python train.py --n_layer=15 --d_model=192 --n_head=12 --n_kv_head=12 --head_dim=32 --d_mlp=768 --vocab_size=8192 --activation="tanh_gelu" --norm="layernorm" --norm_place="pre" --norm_eps=1e-06 --positions="learned" --qk_norm=false --attn_scale=0.177 --bias="all" --tie_embeddings=true --parallel_block=false --init="normal" --init_std_qkv=0.0236 --init_std_o=0.0 --init_std_up=0.0236 --init_std_down=0.0 --optimizer="soap_variant" --lr=0.00638 --beta1=0.95 --beta2=0.99 --weight_decay=0.0 --lr_head=0.00792 --warmup_steps=200 --schedule="wsd" --decay_fraction=0.779 --decay_shape="linear" --final_lr_fraction=0.1 --batch_tokens=[32768, 65536, 131072, 262144] --seq_len=256 --doc_mask=true --train_tokens=278300000 --steps=3054 --dataset="wikipedia_en"
Each number is 500 + 25 x the weight over its row's rms, rounded and kept within 0 to 999. Layers, rows and columns count from 0. Numbers have three digits each. The size before them is the row's rms in percent of the matrix's.

# down: layer 11 MLP down (transposed), 768x192, rms 0.232, rows 193-228, columns 0-191
# up: layer 11 MLP up, 768x192, rms 0.232, rows 194-229, columns 0-191
down193 109:526527470507504517517520522492476476506486539506519543509505469462519506437511492491456518511516456509512524500518469478508487499481497476489523487524474479433563472526481516531499523508498498530523525470536476493485479548546514450458494491461497545510488466523493493507486533486477494531473521505492508528475487505538493465560511486479508466522503510520481503520506495499538501482519488502493496480517459487494522495465532500478518491493525561500501468522472453465511496506493486499479531536440549519524522546502445529506489512466470455536489501524508484508487485543516503516
up194 103:457488487522511532471509487509480519521519504488489517479491478463459489533534527535467449501470496552457471532475495513486477506504498486493531506501478452495465506510501491508522490492531506486479504481492423492509484472502517514493495503493505516532529471518500510517500490483532538498524532497509482453506532495511464497508491553534475485584479512518503517547514479562498512545511469482508533498468476543518531474517502456490515490479500434515498536503491524566486464540493503502503471511489490499494452475461524497502459502540503509492460517478500523473510482496527534502
down194 111:576474516458505513487532487478532541464514502435500474465469544460488498515504497503534528506541497532490511505474476485521460511493500488506518501466540529515501454450501502458502509473483497489504524479540516480460496479498537506506499463479490476552504474469496527471458521536489488496529468512486495536502499507494497501481498482532496514505482485465473498461501502512525519474494543482494463527488514521493523498490529477482510495528536534495517499488476499425502515496495469479507528503552494485517523497498475444483536474451495477522535479464485519479554493483474544495
up195 097:494489481523533526533447513512489492533518483525527504479486515530485518484512541519504477497500508520528506476541476517532512485502507513474499475511492544461478526466453488508531484529502510519519440486478500467539495469468481470467510481471456541511492483503541510492516548536446499545504508519470445453480522466532544520482449505512492495491486506490521503489458517479531453534462489494465536507490509506494501484506496472498501487510523499501477420506500508481528484494493504546486533535529512547543540458490482515511461478497522475486479513501483525509478471502484515490
down195 104:529453467543492491526516480488506477531504483481501513520538530467536496525540489523477520495494490500508529495499496538531536514489503523481501541487499504487451474483526505516510463471538473482489511506524486548458490535516491499475515514448508512522507486454510519479537501496481496493484509512507522474492522544462510462548564472498487503490503511550456511457466495527550495507492451480491524488518484524482513514513521470498517534509507507473470503500485465542486476537483492504485531516561485503482513509458474451445471441479493515499531493500454516496475483484542524503
up196 103:525532481528485549511484499516474496442516550489527539517486472495488516497505503460537470525465514469490531450458494499487513506483475451526526520535506519486505532544514484480494488498519499469511498505488477520509454491520507498516526461511496498528489567518536473556485496543484505463518448508475496514526459502518489504533516501505514544497510513496462504524537495495511470509481499476462503446493530506485489478510472501512538526526505503475513502507460546470548471478477533527486508451509496500508532514520479452521444487511511484509476511490505475519462556475493509520
down196 092:506507481488508488449512461509503505523460449456524510476456480487478512542544514528458492496486507501532495503502519471484525497492493500456479493452509493535477458532531506522506511540519493549501452525500481509494519509495503493494510529477428469470492509512489474472510531483500451512549517527514504483529500507456548495458579488478559474512505500484521551468506443518500485494505473512499517536484455521490499510490470468502472496515501500508498511502500486506512495523516495468510513458518482503502477511539484506473523455509529488484545509503494508530521478550512492451
up197 093:481546443499494463499518475508493502511530510525515484541501453505534537507489510500489462455511503526463509474498542514487525516502489494529509532503511519543516454452501492522500485526535460515500496493528466490521476511508468520517483523503530466488486502439482516496471465528510528513471481553474494480477482486521480516502532495501519479449475550466511499488548506469541449483507486495498499474493497536504496490548480460528490488499495495475478478470482507459511514536517480504507523459519520490498488475522456522518466472481500541508510547461513470500498462539567523522
down197 093:443506535512451534442518466496470493473511476498499564496460532448455557510522519507468485466528512497499500480490490527468505488549482505543502460509518494504531552467503512454505469478516530507495485539478534502497485516479519490490524526501450495524529506524491500487493500452540507479493492457537503528489493516504539504485484512492503508482508529519493524480478522510452510528493547483502482505497531497487471496516505477527467499510455507523531491528514516535499458504547531506462523521548485506510470505503551525527536483515487499502489505518480552495512477510457478508
up198 098:481467515485506523450468491452522513456512515481484492488497504544519497523475512450537504509525518496497510498550498516499508508502481511492512495534492530486478543499541540460471527462536510490515474542454508482535472451512523499527469496487548504491515448490483552482475525514488528488503436513459506510501480527483514533483533516468508502515507494463505518536493511536536440520504507488518507480507467560480522515520525538533494496464497534482518532501480526507509535446478519491491484505503511480446462501520507469501504484504532468490513515485537440492502503486501502525
down198 098:490501477554486494470464496483507492504498467507481516519566490504476524469506511491529514516511520490522517517437467524504489493480550522494486499533513510547570539471520446474512510462464445521540516479467521562485496455510480494481483503477503461493487460520455477475511473512478485473519486489493469502505465490511460510494474502490506528513537522482499519545496492576495485505521527498466517474507502503466510517504520494523501505516544479482485530492527504461511543484456494497495470498528504510502500500482491522520461470525435484478504490492508501516508531537504526464
up199 098:492513507500531492476484487505462493522517488492484494463464535500504527505479512479475483533495491515537524538519479539465533514484449524504506550477456517465486455492537497490496557538522475520527486517517521503543496493452521532528467482495514517572486491532516460497472520515484538494508489453492464503505525504489503462543458508549478502536467492463491467513483512487486482487515529512482501508445519510543491483503454517511524495488499475499492463539504490540547480485504521485526547560516519479529509472490471495489502546494539476492499483479484476497528474516486515508
down199 103:488503463518484502514486509528497513478491494471482498507518511495486499512532484517465472472486458509489497477506484547487496535486495471542490518493551478486509483494507510506500503470557528483501546512466512507500495503559491549509528468518497545468496503499540480487511535508515463477481496490520461491508540515518476492556492463506490463520478485500485506523469513478480475561450505545472473542496486498571503524493518471556496502524548493486490438489475553510484459509521454509483519487509522491534481492503430535526498549471514482502538487522491483485490518490501503494
up200 098:475463516483531495553555488516512497489531519492490515495502489497521473534481520544582491475523495448468512489491506495490491529500485469491518487533494484486498447505494478508490474479514460493494489490515525530509525483555533545492503484559521537458532458508510444514464473511507554500525470509492461492460458483499487527462492517503472503513505475544534532537496487513480497521488516533503494466460504487511536526487499518503489522490494495516523492521519481524476526494486469478511484549479544482531474475527503519523487504505498518510548499499454470488482447516517514459
down200 106:469493449460519491490512499495525503517495525491508488512548516505503511509528497484479501515524493494474459500513483514531457499486466523555502492509493487442534480507502521545516514491463504492520477479463502492499472498462453502502514515502514489494537505509554484521493490502481468478540529527505514532468501464489521499497476509473550552479481528480560476506520517507509481476463549512490496517487520482497496513505587493459463513508489466492489488535519525459536478456515536508480484481462492443521484511519476529458517520447466532532481531517523491523480465516531504498
up201 101:478480544524492478514501494486475524491516450501526490485531477501446507465436486514467495520474513504485496526540512512468511493505515517493504480499502491450505475517524523521505544484517505493533499490509489545484516476517504515477524536498474494485503516471505485497517534454505513502493499490513486508451512525523504518527531512532565482493514472466524461493472513539558479528486483486469530499492486468505545488518489521508527510501537557494458556496545504510465503478492557533457542506530479482515502513483462507474464482490487549485512533453510444502481498511466466533
down201 106:547519575519538489493519523525481506512476507532465498494489515516504519473529528468529526545511522509452514521552519486478473481465541486536499493513504547459496453477478526486563541507468472535482518495545482467521503518534522499467492513536486498492514520515479509532508495470496466499495454467514558536473510468516491494485485495520502458514504495483506499532494473481471459531512497492522490508476473487508471499544496474500479478504529471514487486485520502460526501497493474487502498526506486445463493512500475478516438491483469531486469477489514487453468495481466531503
up202 086:464531496486531512466530528528521489457517469460521493489528461477496498505488515499503492489494523476462478526503476439492529484502517505465505456523503484456457471498497464467492486475446510523511543531494508440457527468536482510471467468496519531501491526538525485475515477529475463479504509441493479525508516497543492483543505525494494535527505500501496509497471509447477510486519460537502478451482488489517480499496506504509539518489528514503482507503491454514532485486511510463463491522478538515562517479503489454501522441465515536505514512536500500499511502472541490503
down202 088:494513491462477479483513460516496528547533496493537489448434545510496487495510487546505489464501539485520505477475509497451551512456484526525502459513527522496540476506495497509489500512522541557525532494496533484545495470506491522548516538500516466477466493489561511518524486488523513534547516511472496520518521463462458530471505476473515515513493523502514495454508498498482496495482479483462498505514519501498494472489462471491472567467520532498485474488514516506538516539538507492529498521488509515505523542474534520513469502501509503498471515498540468526518505519523450497
up203 105:521488493475504461544525584515452518520510516502490499484508522497480484501497472524501495490536538505508511505543497501503524495487487539496488469505503508519532508480499502506503504494501527500531467500491509484452502507518458485524505481457507443458505496504471465497476555540527535475490502470514547502483441527517466531521533533512503529509497454510529509486460496549519529538466495503507498514509487493501486473498516447497485520476511493497519522502518479502472513465519488473465485540515421543511487513499515546538526487522465493529493467501477523535438475480499526482
down203 104:503471511509521488491496508512460493434513539508525507512504485491501512499484509453489455489516491462487464481525570501587486468504478500469486471511513496505519505482535468517494510500552517485486510475470500468533488502541501476483504480482518442494488552516467522490481500511486480464486511501453518536444505511521508528521496525487507468524486560535501508526531520512451520462448510524475512510504517488476527451489491537445494523517482491479474519453483510499496477454476507506519495523523521493478491501521464492486512521533497503531544531470516508479465482505503515475
up204 100:547528481501480482493491517506558484498485444485589548489490488483496487528502500515504488494523475529551516538519483497494493486508462488466500550498472509507581495489495488485545543527504557433489510493510512513492507493518494475499525536472505502495562521489462531500478502505483520502556474512559504506484492480515509486482509463559504453477498512513518520500511506485444519454488450538487486508508536499512476556489483518524495475505500520478511464479514493497493491479487521505517512476499494521521513507495480519512480519490493474528512526478510499502516520538459492498
down204 098:455519466522502488507528515491480511529465477429463520509512471498522526480523532505533490490493508485508441491504513505445485501471493511505488484485509484479527495496501520512517490564502509508508512456528517455512525515481500450526524488485473497484502486497496487517457528522525460500492546523460483515476460562517497505481499490500495511488488528455493486533522518521474503536469467496496542467493516477511502471508526477465479492544457498546514452501481528483463522483425503519528494530524487459455507497524492471503518478493486513524505506505469507528494467563527503537
up205 101:458530499526527480528521486468470490474459517537444497512477537511478528582538460500525495499514515488505519482491464515450516498534507503536484492481500531515520494504513489523475492512504492493486528498497542465470530520498533459525485504477558516551537512505459507490473503520474502504506547537494501494490517504473470515491486468531530458480490521488469468520486492517483560514498462485490540516505514527514511487511489478499474513456505484518538501506501527495486563519501528505469504488518540479437476534546512518500503488492489531453504521508461505545520473497522515498
down205 097:513530504541510524530498552521489497515468514450526509504466494482478516461486495493499503495533560555529479504473496519461509519510491577493544537495506483492482501461471507507495508436508513523443471537466470502524490503481459555503522514448514492500528488484520446470487518498501500495506479470511507499488504479490474496488476521527513515528494523516494496483530569493507478540525450483495475483485491543511467535539470481482545485525496501516503508499550491462490494473540458514495478513493500468511480479513482502470501484469513519507533482490512514536533505530522524485
up206 090:473468521485518519493479468521490495485490473535508497517487501508504482500518516502499520518518490526471473501513521453510457550522500500528495498532539465507497518515524471508538481515485505509519476530531476482513486487502447488535533484520477474500473499535514580474493468485494518493492519507478501470494516518496516503514524476516470479513480456417505517481471531530537496511528513543500508529499540526484437513477525512467505534513486506457454534496533469475501571499504514482480496533541472514525483529500527477524485503505501470505501524476482522465529503487417474501
down206 085:500458483526483509509503502480487492529498482456493486506482518511515502533518459492521521476515570492523519490497523489502460512500507472531525538444526506499512548458516494509478488514544504491482536522495513503519530529503500496500483431513541501518497504496535526504527504497490494517510529504491508472509498473508445442477500535534456474452491488518516468462512452556508515544505502479476535518496490451458503510515522479522543508488531515498527481483465479493479475491472481467497565496504463478471506548514492518514484456535463539502514535506505496483525542515519526490
up207 101:534482511480463482462507503508521534498517493527520483485503541519552514539507473504506505487519482465464529535466525508498523512496535505480495460523499526510456530502505498512494533500474499540483509452478507462529471510487510539479482484502496466509501465528478535465503520446481514538474488569531520549523529549475482505494505511477492526503530490453526441525495475480502490521493485449508458498468437512499477518528486493487494508501541527481495517474518520542493531504525469505469511522478460467492545547497513488496502504505508508523512456495513498491509442494496474464
down207 105:508507501489524503514493477475498472507479521454528500547532492495532492477494516513501486491516462435563481503484491497471496512502512493510496493495475449501500494504470542507532522511486502511489487487502497490529547504511482477468504458521498462529478472497503493525493522503479527507510465473517571498507467510545474504443488484472472488514484470498478487518502473508460496484512512514505498493460509532550529556483488474525536528543468501486486556491479515463469544488473479476504553466510508489479496504552478477519498515491535489461539555463479527475532518468522456473
up208 105:496520517478483491481527504511526497483461537492506524498478520496507438564505473509527472513499528484464498474491531529470487518494481451553543544483508483508455520503524510512520530508499517478480471507457495483468491468450471497512529483502466527505539517485519472548513491478509472504564506509496498517523471461500520534509515524499529508444523511474461495505512542499507512503510483519496503467461453488482482509511507535483490491533499503483534517528486517485458507482483479510494528450501454458495527451491500516455520503533477515504519505450458503491500462497463451473
down208 108:470485496485498513484531479445449527496484496523503516514493499448482493504528530476460451482515478510514497509483469527521458493494538561490478464540523481491494488482453514500494502528562503479516496530481524459495479510537481446487541515544499506460494516497536515471493527480455492475507496470510493521557508477533483497488543521495510496497515527501489517518511516496489460533465510524483479520505501541529500499446498485506538483493470445526515497514498513523475525505520485452532518483476488493473539507518501465485491504529485505527497523505517486440477497534448450520
up209 098:472525502510511492507525464479494512551505469523503499494478489464464460493498520525473481505468478493488520491521503474481455512499503494494480523467546451526490482478486489475498511509524507543508499479426468489527475488465548524487498507516487537497538520490504520476501499515511479514515453472538515544493501491493512534496502508467518480501535506525503472548459456504489506524476480490516505519537511490485558449554517489530526511537534515496520492502488514493517438511506496499461511540490502527490443447538493458498498515472484474526495472494470530553451507473505539511
down209 111:536541504523458505527461492478517502503485491486499513525486476516521485485531544491495511460508543514498447510502493476491472519490486524491481528502516489467475522491482485478530487510488505508529477504471512522511534540523480509463561485514513509458529475460450486505533482520522511516488523507479552453525546492490553487475536490517531447469482518473514537480515539532492509477475499503527541510494497506500509488507440520462543547510505500523489455503496455499521529503553507514495493483486453465468487495472449470482477513514509523484543523478477497507518462514484484463
up210 098:532457532492479501536486524507544565487478482495494457506516504490511494477507507524517473496526454491497498484493463513508520561464474491495474527493514489498479532522499497524538477522503505474536512489532477511502516527443497514531509473513512548541488505511475499525531516511519459512514487539454505516519499520502536522513473530503524512506484528495532512498462510486554488526504496484529559518499480484466498507473477463514501519507483508520499544501525455508504492483450502561517467498485512489501478503494472447427474552547494488493449485462468492496475497530503473476
down210 103:517487505492532504494515528474497525489496525459488523512515474490494537515474500490520501498515501445480490518481511523511502505482473507503523521516528551458477464479544485480523513489515498484491523529480496520505467460509529502498552504405472465505464478459504525475501513515532525527513521497519520447501506493525498511500542548532505532512495492524541479490546541505479496475518515530507556510513516509526476512520465479531500484529472503469477481537502502525479459494544453524506491454488533495474500445525515510501526472466525515496541508491515446452525480485508521522
up211 095:465494500508485520521512493500466527464512474514568468528480479502487523495468498523521483528482522413484483532508484481508466498525503484475494533470501488508463486540534497455495530481466466523509514488487493554496490490506445480507494485517469554484532492520507459515479522509522529522522475560526485528504548546517453516513503522481492507488511467537503520503501450506540514474521460488548479487511454491509538518528480506534502510482462497484507548498477489488480506498482496543482498487519510504477476491518503513474452499519484457470546523499496480510517495529544513497
down211 102:482479503476499510500462508522510473521497537479492470530483526494488480517488464500536490518516523478483521511471503456492491547505520516493524554518501526519479497483483526505510501522490514532492534479505489488509500507479492536493459494506509459525495515488512466493532485471546462509510519485479518470487433497556490509522431544510514452560498501466533527480486514478508532479541507486511478550484541490508480510540510531529516531525476522481518472521497508524490517486511478506449508534514528484435510454467464502491533467453535487504509482475491518482477543515530548500
up212 099:474530446503516478485504550451524498551485482504468468463543464477496490444510525463508455488525474497500512531484496558536505480493475484514515549500503483507512476489513514509522523484544543506495483463523494510478510475486481497536508489483472481520520511479503522466503473477490493473484500481525531540509472468487517474511512474494506510543503487486493545514544474513507522495509513464521458529503532505455496495521483494467567503483533505490472496511500464515507483483530481496476507497460506504481462470507486481485479541486487468558479497530525470544502520438485537459
down212 093:509437521448486483495517462540515509487537493496479543557485500525495500536455539494500557524507500534485496482497507483530500462529510523484462490463496486515476478510481493485497450481480464525525535539488513471512523496519545531497498498528547535491523482511470471538465487483503528517506502511503481469486516553481506524493482490454511442482470495517473485501486497492487493504479477504493485461520493512508489533482526499450487508495452488459522496477503505507457487457490509493517495567513485511527525529474482508509544504513540544507554535496479511525481513494474509539
up213 100:542537533512474476485517530504536478527543508480484553509495498497531482502477533459471477468507500473558527500545547509490500489497520506548465501517542496459495518499539502530498461531449486548515506502470500491485526524489519494524470498503510481506554479458512493489483502499490503455471509515460507487435528500423488499534496456504526502502518512505529483492450545479533490529458506495505529473521551460492482484499509485482490516495509517505490521481524496492504511497485484513565499487466533537495481507487510478519481486500460526508476502476502481489471523511471519462
down213 099:493482480477494512515467525524485524485473453512536475485516499496498496486488486485499513514514535504464487486523458473505485512472447476446521480484468496499481478465467482507500492468523508537493493493519489502551461513509527524467477526516525481512450534524512509522552478519557500502492509499482485510519441485538468554483560511517483500509468488482476517533511483541464488444517527527483487500486440502516506473488483525494520492493516536500498498529498481493498512477510533486492493500476494500468568504507501478499481556514511468536452512517512471506481443475528471554
up214 097:531489526502509487481505499481504502480479504508522501580532510491515483518492497536482514505517495494483530494495493519460521521518493490521469518567531492453523508475494490481522476509511502529514498508549493477502486470533446506475466526510530506526470478471485561483504509474503489459461487556474505496501525503493504427502511523472431567540474539484527518505489480465488548522530502496539494507498487497466484501499490493527461476526480479508490478483518528507493529486518508509524511513502480492483476481456483516497450477471540489489553505521504471464487536474552514509
down214 098:556467514503522461483511538469460525500494501498464491506513504503476505477504494478486502502517463514542519482495541516518494482531494474474479510527528508468505503482508495493474493497482490422532512505555493524552518518456519479533547469501476469493481511506511484499479494481522501491513485508493475512518517477521510494428431501474534496493489520496476495544513475502550539501530512478505489497507533516494474469472529516505503478507493531479520533484500529450490480495471531544466572529497532534475478473524536479510515526477521480480457487496522505518443466508502514526
up215 095:502496492494501528506499511499501515528501453500516517465526464513548553524533521498501500476487471526492559459488485484486499497510487482500485527455518497476478482505478471482505516456548472497490527502490489462530512493521521493512547450425545505486498477506512506526480493460497487496512511464540475480533526548520540480491482527501508494512491515485531494462503478477511504528511482486489519538493558482477569499494489524512567507462495485482498472508498529479500491445506498543492532479502509507497519525448476479530497497464538553496543487508533522476470511461492510493
down215 096:507507517534523514483547518499500467475483491508507507433460509505518516530478449493473496485479504465502525487545517524489521487479570574479458519541496511524513533476428512535524513459527494489524495509488526497524467521480533509467488475509478545477485507533494499493494523505469517506512494490456513491481508522503514502511507501499474489467516519520481517492511526486494476530522566546470494494502476512484465506498500514532489464491473450501517489491459468468476490490447479497479506516537470472530520467479519529481511510489512460453551478490488517523477524507470507474
up216 101:502510521459485493506508505511468466546509483486522494429534505542528517497526468506531505489495510525464533502481514499509512524448509509513506520460476460501522495513503516511541523525505505507487452489534558503471502492482479470491476527476546476501498473469511514461523490529464472511508479501483504486478503482506501484515493528497487511494449470498488490510476492502500463558513496481491504502556467517431540528492491487501517523526508495555506491477510564522482463474498493463515479519567548476497526505538494519491527515515518531484527530456516540518484515450498478476
down216 103:474471507480521477440525520479518523520560513509494509491491506537511524509533460486493547480473457525505486512499472525471503503485503475494511501470487520542427523503507476503463487487517505512506504472494479517504524509494491476504478529518455472486501468509484505461481478539487499558444520498526491432533522559519465494528494505498481492520492479475533476437523526498531491501539483495465471482485445541484487543514514508464471499464459509503485493511509528485486510472509500500489506549536534498498527522495480521492501487551514495503528528505534481474527508485547474501
up217 105:520496536462491518469470504458467509516528540519485529523499544528532509503478454479482479468517518498459472506472500474491476522498508532444496495526525474509456525486467524533503506442467543523525494527533495473498515489500536527544487537523486494500467468464507519521485439523460470505461483502481501487499511505484503550451536506503525510501501527550500515505460531458509472541491501504491485492481498483458474534549484499525474513478475515507496492490524470498546504520514507518498495498513531521467490498513480483492493521466506450513474511530432517494504481475532472499
down217 095:530527461500523465545516513510506498526478547466500507524471510521499459473504498530485473503533491480515531511502510467477536431505499460493518501527488502490514483492517479504526558508462490506504476482515572443466521487501512515486478533476482493507508472453446504538532499510510517462485483490441463531522497480567467501510508486499500469536493469511501472504522527536476502498515507500516519480521492529538545505481531506502474492484475473447473434529487507513506497513481480488473527503532494511484500490514436506520516495474518467493513493470485494559508508520502488514
up218 102:496511533558474495471536484484532477484505483542529508510468505467519505523460486510509493507519492511507508520490444559465517493510513548486502500529514490493497506521501522483501492491518480537535483494487512435518499506499457511465544522534454507459448524508499490529470520512512483493476505499522521502491514459505515538506475492502518531441507470476498495512516523501506526499474464497465548490483550462481506496535497530544489514535521522500480487514508461494516520542475475505472497460515544493480511528457482487482488508487528524463505469519516510532425515564525521496
down218 109:519510505526504521516506539508486508465461504507481506449529511503517539533492545520476496488474539515483470518531472505499486517490476478488456482447528478494496461503524510494498511493496535467474466488490502528499518486460502527512541514480487485516535521444504518518492526542456503518495527495544538528486521518479517461493523467542517492558548519493509488467501487489499511547449516481491478462474488456479537509491537495473492500483538435506469476491487490520522523481523509467449514467529486510496440473521483500543533482484507504544521519496455520496501492502523470496
up219 096:507465498514496495529499470501474495508519521461489477521518472503491520490483508489488499456512535492488520505501498475492470578523501520498478521550489458487503471473546523486501484518516518539496451525534543508481511528468519531499506465490514470522511494487488484538549492496471540482545506518529494506514503500473482499499496488536483491492529475516469487500493508467432482515537492514482492484549488522467495516476486512526500494524484531535529482488510493516568497523526550500473521480492521464519426525472499522505446506478528518503525515488537461542508495498431462516
down219 094:475544496492517517471534502524510497473488493490498545504499487508465499505451498505552501503512464519541473496481496538513480522469473494493512504512489530522439465510483461517518548519487498514558506522498506516463426489519495539516520526494488483493523507470476552498521532518509537493511487476445529483478502494537484558501501477476472493474527484489437499495523469483485472486532503518486492501498496513536533483523488457492481524513492474512474525489495474491472536467538525497494539486461490480511483516488539515511520499492568459479525495551485481506533539479532474482
up220 101:510494485502498477509505521563472527576510469466517519513445498501601483473494468490532485488477482512531504502429464499491514542463489509530452509513513511521472520466488514514522481484507539503520495515536490524498477541480492499532507529485534543513475476493492516519457505508487464454513469472524513482478493523499525497518497503496528498499462496485455506487500505495530495488474478500481478503513526490507511529474502480498547558511492513465528484540470500524474487521490518487484513512496530496504518568486551507506487484498519461479536509466461502500521504481476515472
down220 115:559513529518532509538502517526506515495502471486484545525485510486487493526513493564512491531521520550475509492459453511512507538502514469487479520483491530445488465513495485484502521498454524469553499521504488486508494480503495504516527477505497510466492491541520488532508552510519512434464468518501553490480520499473500498469477529486505563483491481504498517545462467474491498500493513520460499471519528484546486507487529531516512502535523459525484467505458485487510472498474478471506498565515513543478456526518524519518465490503508480465485524521479513519484528482469530474
up221 099:494517493503457510520547495482486517469476509434473534481508541465539473517481465503501472519529499495506492484444462511482511489554474480520535512521464532495474533492513479453482484525471531506528494491483510487462503501482530521531498527448488552501510512532515517537514552491482488537506543513512495525506516490487486503536526525484481471527533476437479528510480499505502479499463511467467508477453463484532498524483488559476514525510506491489515484546502522529509489501501497523490507525534497508490479509466506480541552474494513510455520501527483483445477486526515526492
down221 109:490510508447475525513533489472511485508490531473513523559511507510523555482458533514483501478516509509414483505496529473493506494494495510518517493495518495498526549478500549522521515480537490501506470483492484549480486509513522485478482496485502532474550509504497496534522470491487541491467516513492492532490487474499475493456549483455506485518494506541490462455484496549500434499508487482537484466487544519520480511476493540511482506483497552490473521468501505487491518544528524493478487529526529497501503472523498550448535495523492486477487478500462474497462540484459477476
up222 101:508516514494512493464494551499473503505518484524501450515533505483498447519481503478471481478513450513490466508506519473502511489493498489521476519493519489503497507508523466519607517493529432506526450462484492512497485502511505515518444481502511501466477473477485501533492485526507481496531475467497453521451504511506524549511514475554463496499489454505519460488492529463493519502564495470504468465504515516492523485526481488519459505559525529481500516525484516502494488474490520522479475488518539501510455474452527505485519492516506493476468509534503506464469508521488543510
down222 098:501499489429495536516490498480507472506496508489508486506503491503541466494445556495533483503566474473498491501475524481478478497520514492478515512500528465519475527536500481454501477498481537520509489510541501483462488473533491493468487494438519519502520478508490475525529501487502560514506538480499555521529515516533499495499478476502526485517513499537501508559520443508508489493465486504494489526532478557553481489504480524457513473509493484459501529452477509488525531504497528531516501532472526491503502527487529510478503528476499506460523460482496471513551508513552451510
up223 092:505501502531481520485498533487514542507527489470467498507497499500506478505537479483518497488515458505509464470534476500494521475459450486511498502479473507486439486523504495496502481509506501518504508523487485509467552504527477477519404497461495539557500495530491504488503465515493508544510470461475507513472487516526502476505487519529472517520442481524483513478520484501506477524486503499506522502513551470526494488524499439525509536491492461521519502558466527497454522471474468480496473552536489508496529507506507487551432538507493526500525522526541483453518511506502519507
down223 101:458500516494513481507527471465465466520488510488508502530452496467498486507503521478498501491529475467488468520512476496555462521516488509528464475502503507507489505518477490533442511480528473506482570475503473466470479481498533508522497501509475544532517478509501514523466548471504470525460476520495492477523503507565489480562479522485481533547510489486497490470526495500453478465490526467491483457528471508515555531462490474490498506487515444462510504505470507472508510508488530510514526446519500484532500492469505522546484489510515462512523480559504514536500473531489496494
up224 102:533479522511522498511500512527499452545505483486527509507466469504451506498485489489521479543469521469492530504464453500499477523496528500486507510468511505489524554487487537481474502503482524555496490513531512513466504479487442522519510490463494546443487482519493546495468543536507494500508462517490522504469513482542502515543535497510501507514508499505506488491524497482495484504533491493498490519509475489494508523482531480538474538507528467543550501500489505507520460537492418486467480554509508463480500520506479467489504507502511488500503492450462514529551480487559514560
down224 118:513479499537541469490506523537475486478499502479487439511451529479493508478506447506539488492526475505499510526500503503468488460514461496482499498504495496466502471538488527525502535520476548535509489525524484437510539494501532532499461515513476531480479549452518544484477523563493489517481500504479495487534456522511496507480546508479510523499469434515505488482529502520499513493524518489466516474551524461495482484545500519481475478517461518475520503502482544499530463483539515482465479511533506505500507496513480502503502475509517543481475502481451501509558455516500500516
up225 092:509486492528471510466474481492496450523507467480479533531505498485496487463506495475474491495490542490457493470488502512523528504502476486511479491510479502510472503484469531460481513482509505482508486456458507458517550523467494485536496502462513535495513511506542503515472486482468561509521492537520482470491516491504495520476516522486504560475464509540516484499466505417517487485501517486488482458529509503473544482505472483508468552557544527544505491476500552518507467505505465491519549482533515495480492467554527517508502503509465508507520486544541496526514498506461540489
down225 102:489490506562508483503473525522498496519464466505447514496513549499506486514502536489492504561477492485502479500537466537527517499453483517512502544513489449510415496522459514512502523512470506484498515475499542509468501535502536482505472545524494500453502524475525459490501504477487533438507485509518523500497459456501508524518543494464547531509518488481513546479477523478511468494504486513512474534499535491532501483498513473519479441480499526479544543493506479473472471463496499518496529504519470521513503480479460491488503495511487499502536484513485527510449506504466489464
up226 095:538494544505464478544502488494501476538502502463499493504466537538501494491546505491484540477480498475506530503521526530484484470526499484455519506535482478508468526502463491504444558477527531510528522520488508495472477537501508497504503493505500504481509486479460523493517515543513444510498498482527524453537512539499465532481497461478491462514483527461464509499474554497497484521453457501499526503477488471489493535493510522502502521482502510512437514491521463500503441482470497481488486519560536463459488499473500509542483535513506460475475523496542476517494468492534506480
down226 103:542504535510517524506542514537503538474496534495499462528558516485537480496484497527520487511514507514482497495509466536515513502493520495496506543504475467514465493508550516485510499503503516513532484497502473515464478478509464512512516468524530478524512469515545496496533472472530548465538492490572508477509514445468556461492474543457471512485469520533480518497482483466444498467482501475520550516498511457498480502495481497481491504488455481514497462523551501530475468483430490497508501494501527462527473499489491478488494524478470500465464516499519536503470507507515510478
up227 093:584510537456471477501565505532508558502476456473523497513447495504531518544518512516516549504505504472492538528485456498532523533475548478493479527467493494488501525531480489497444478485494466545488519475500474467485479518490491494497480515528471492499493467524518516520493487491507487481501494513494516454474527547484488522513464477532470488507548513509496511528507489520499494491485463536433507519473482525473458483510475505479503534464515506481492489485500496533499524498489485490488562508479530493501501473528514524509495513500487527550555496514480457520485522503507477506
down227 093:515514469523456510501455504480460496522530519506485460516483479491487483502505501526505468487477523527532504499470472500463511527482506583504522473496515489527509508504508503477495542534506525502524495537454484486494515469490504546465548496507495529512516521529527507515517460465542464499494518520453459572506517521503515499569509503486501512487467507528532526542503482493495474481506543497511451541485522524507501515497508500504509504479515507474524479503508494448492571506516503496519480474516456507497471485487559515488515522462545491499474529458516473486499465472464496478
up228 093:540522545531463438501506511498454502497511466490483506493483522508472469447479509487520534489521489488445542487478529525452478482506522525504531502543505517476518479503481502540521500528571504451511506515523443487503529469475492497532480481527494518515485498500457506525495484509473515522517498497515498486467508508513493514549513492505514512521483522560514512514457484480539501477471493549474500500514495512479553475524486503498494496440516508478498508521522477469472523483467497511482482452493541501514438495484488523493508547477504494533517497531509495464553496528526510538
down228 092:486485480553491451487517499486476498504504519516449504539511461536522506483492467508483537508518500491501519512519473521550474519498530503508501499458511507492489507459499489486513504513488424516510491467502506503474513506510507495494532522478443487481500545532500518520474497537533508535485504515501518475466503474511516513468500494473548505527494520486516518472490471513492528514506462469559433547458522450550487463532500499492512476471524522493503486473509510467497502497495510471530486521513482471517527455486528485508527518520531553449525446451520518485486478453486489528
up229 101:496470484509517495478532478513487500542517468491504505490498496464508542523526434474483498489504493497501491488504505531487513529486513478480497490477502482506501448502449491509529468555505508487547475498530532512511521510486560505501530516509506494434483534474531503474485500459526492515509476511456495519511521463476555604476491498536465485512482526540469505530448506522500516520507506493514498484530501529516531538485536470529467461479495518466539496450493520519522529514503465455466486499492471503509482516492515503482461476521494524483473537498510464505504485479475492499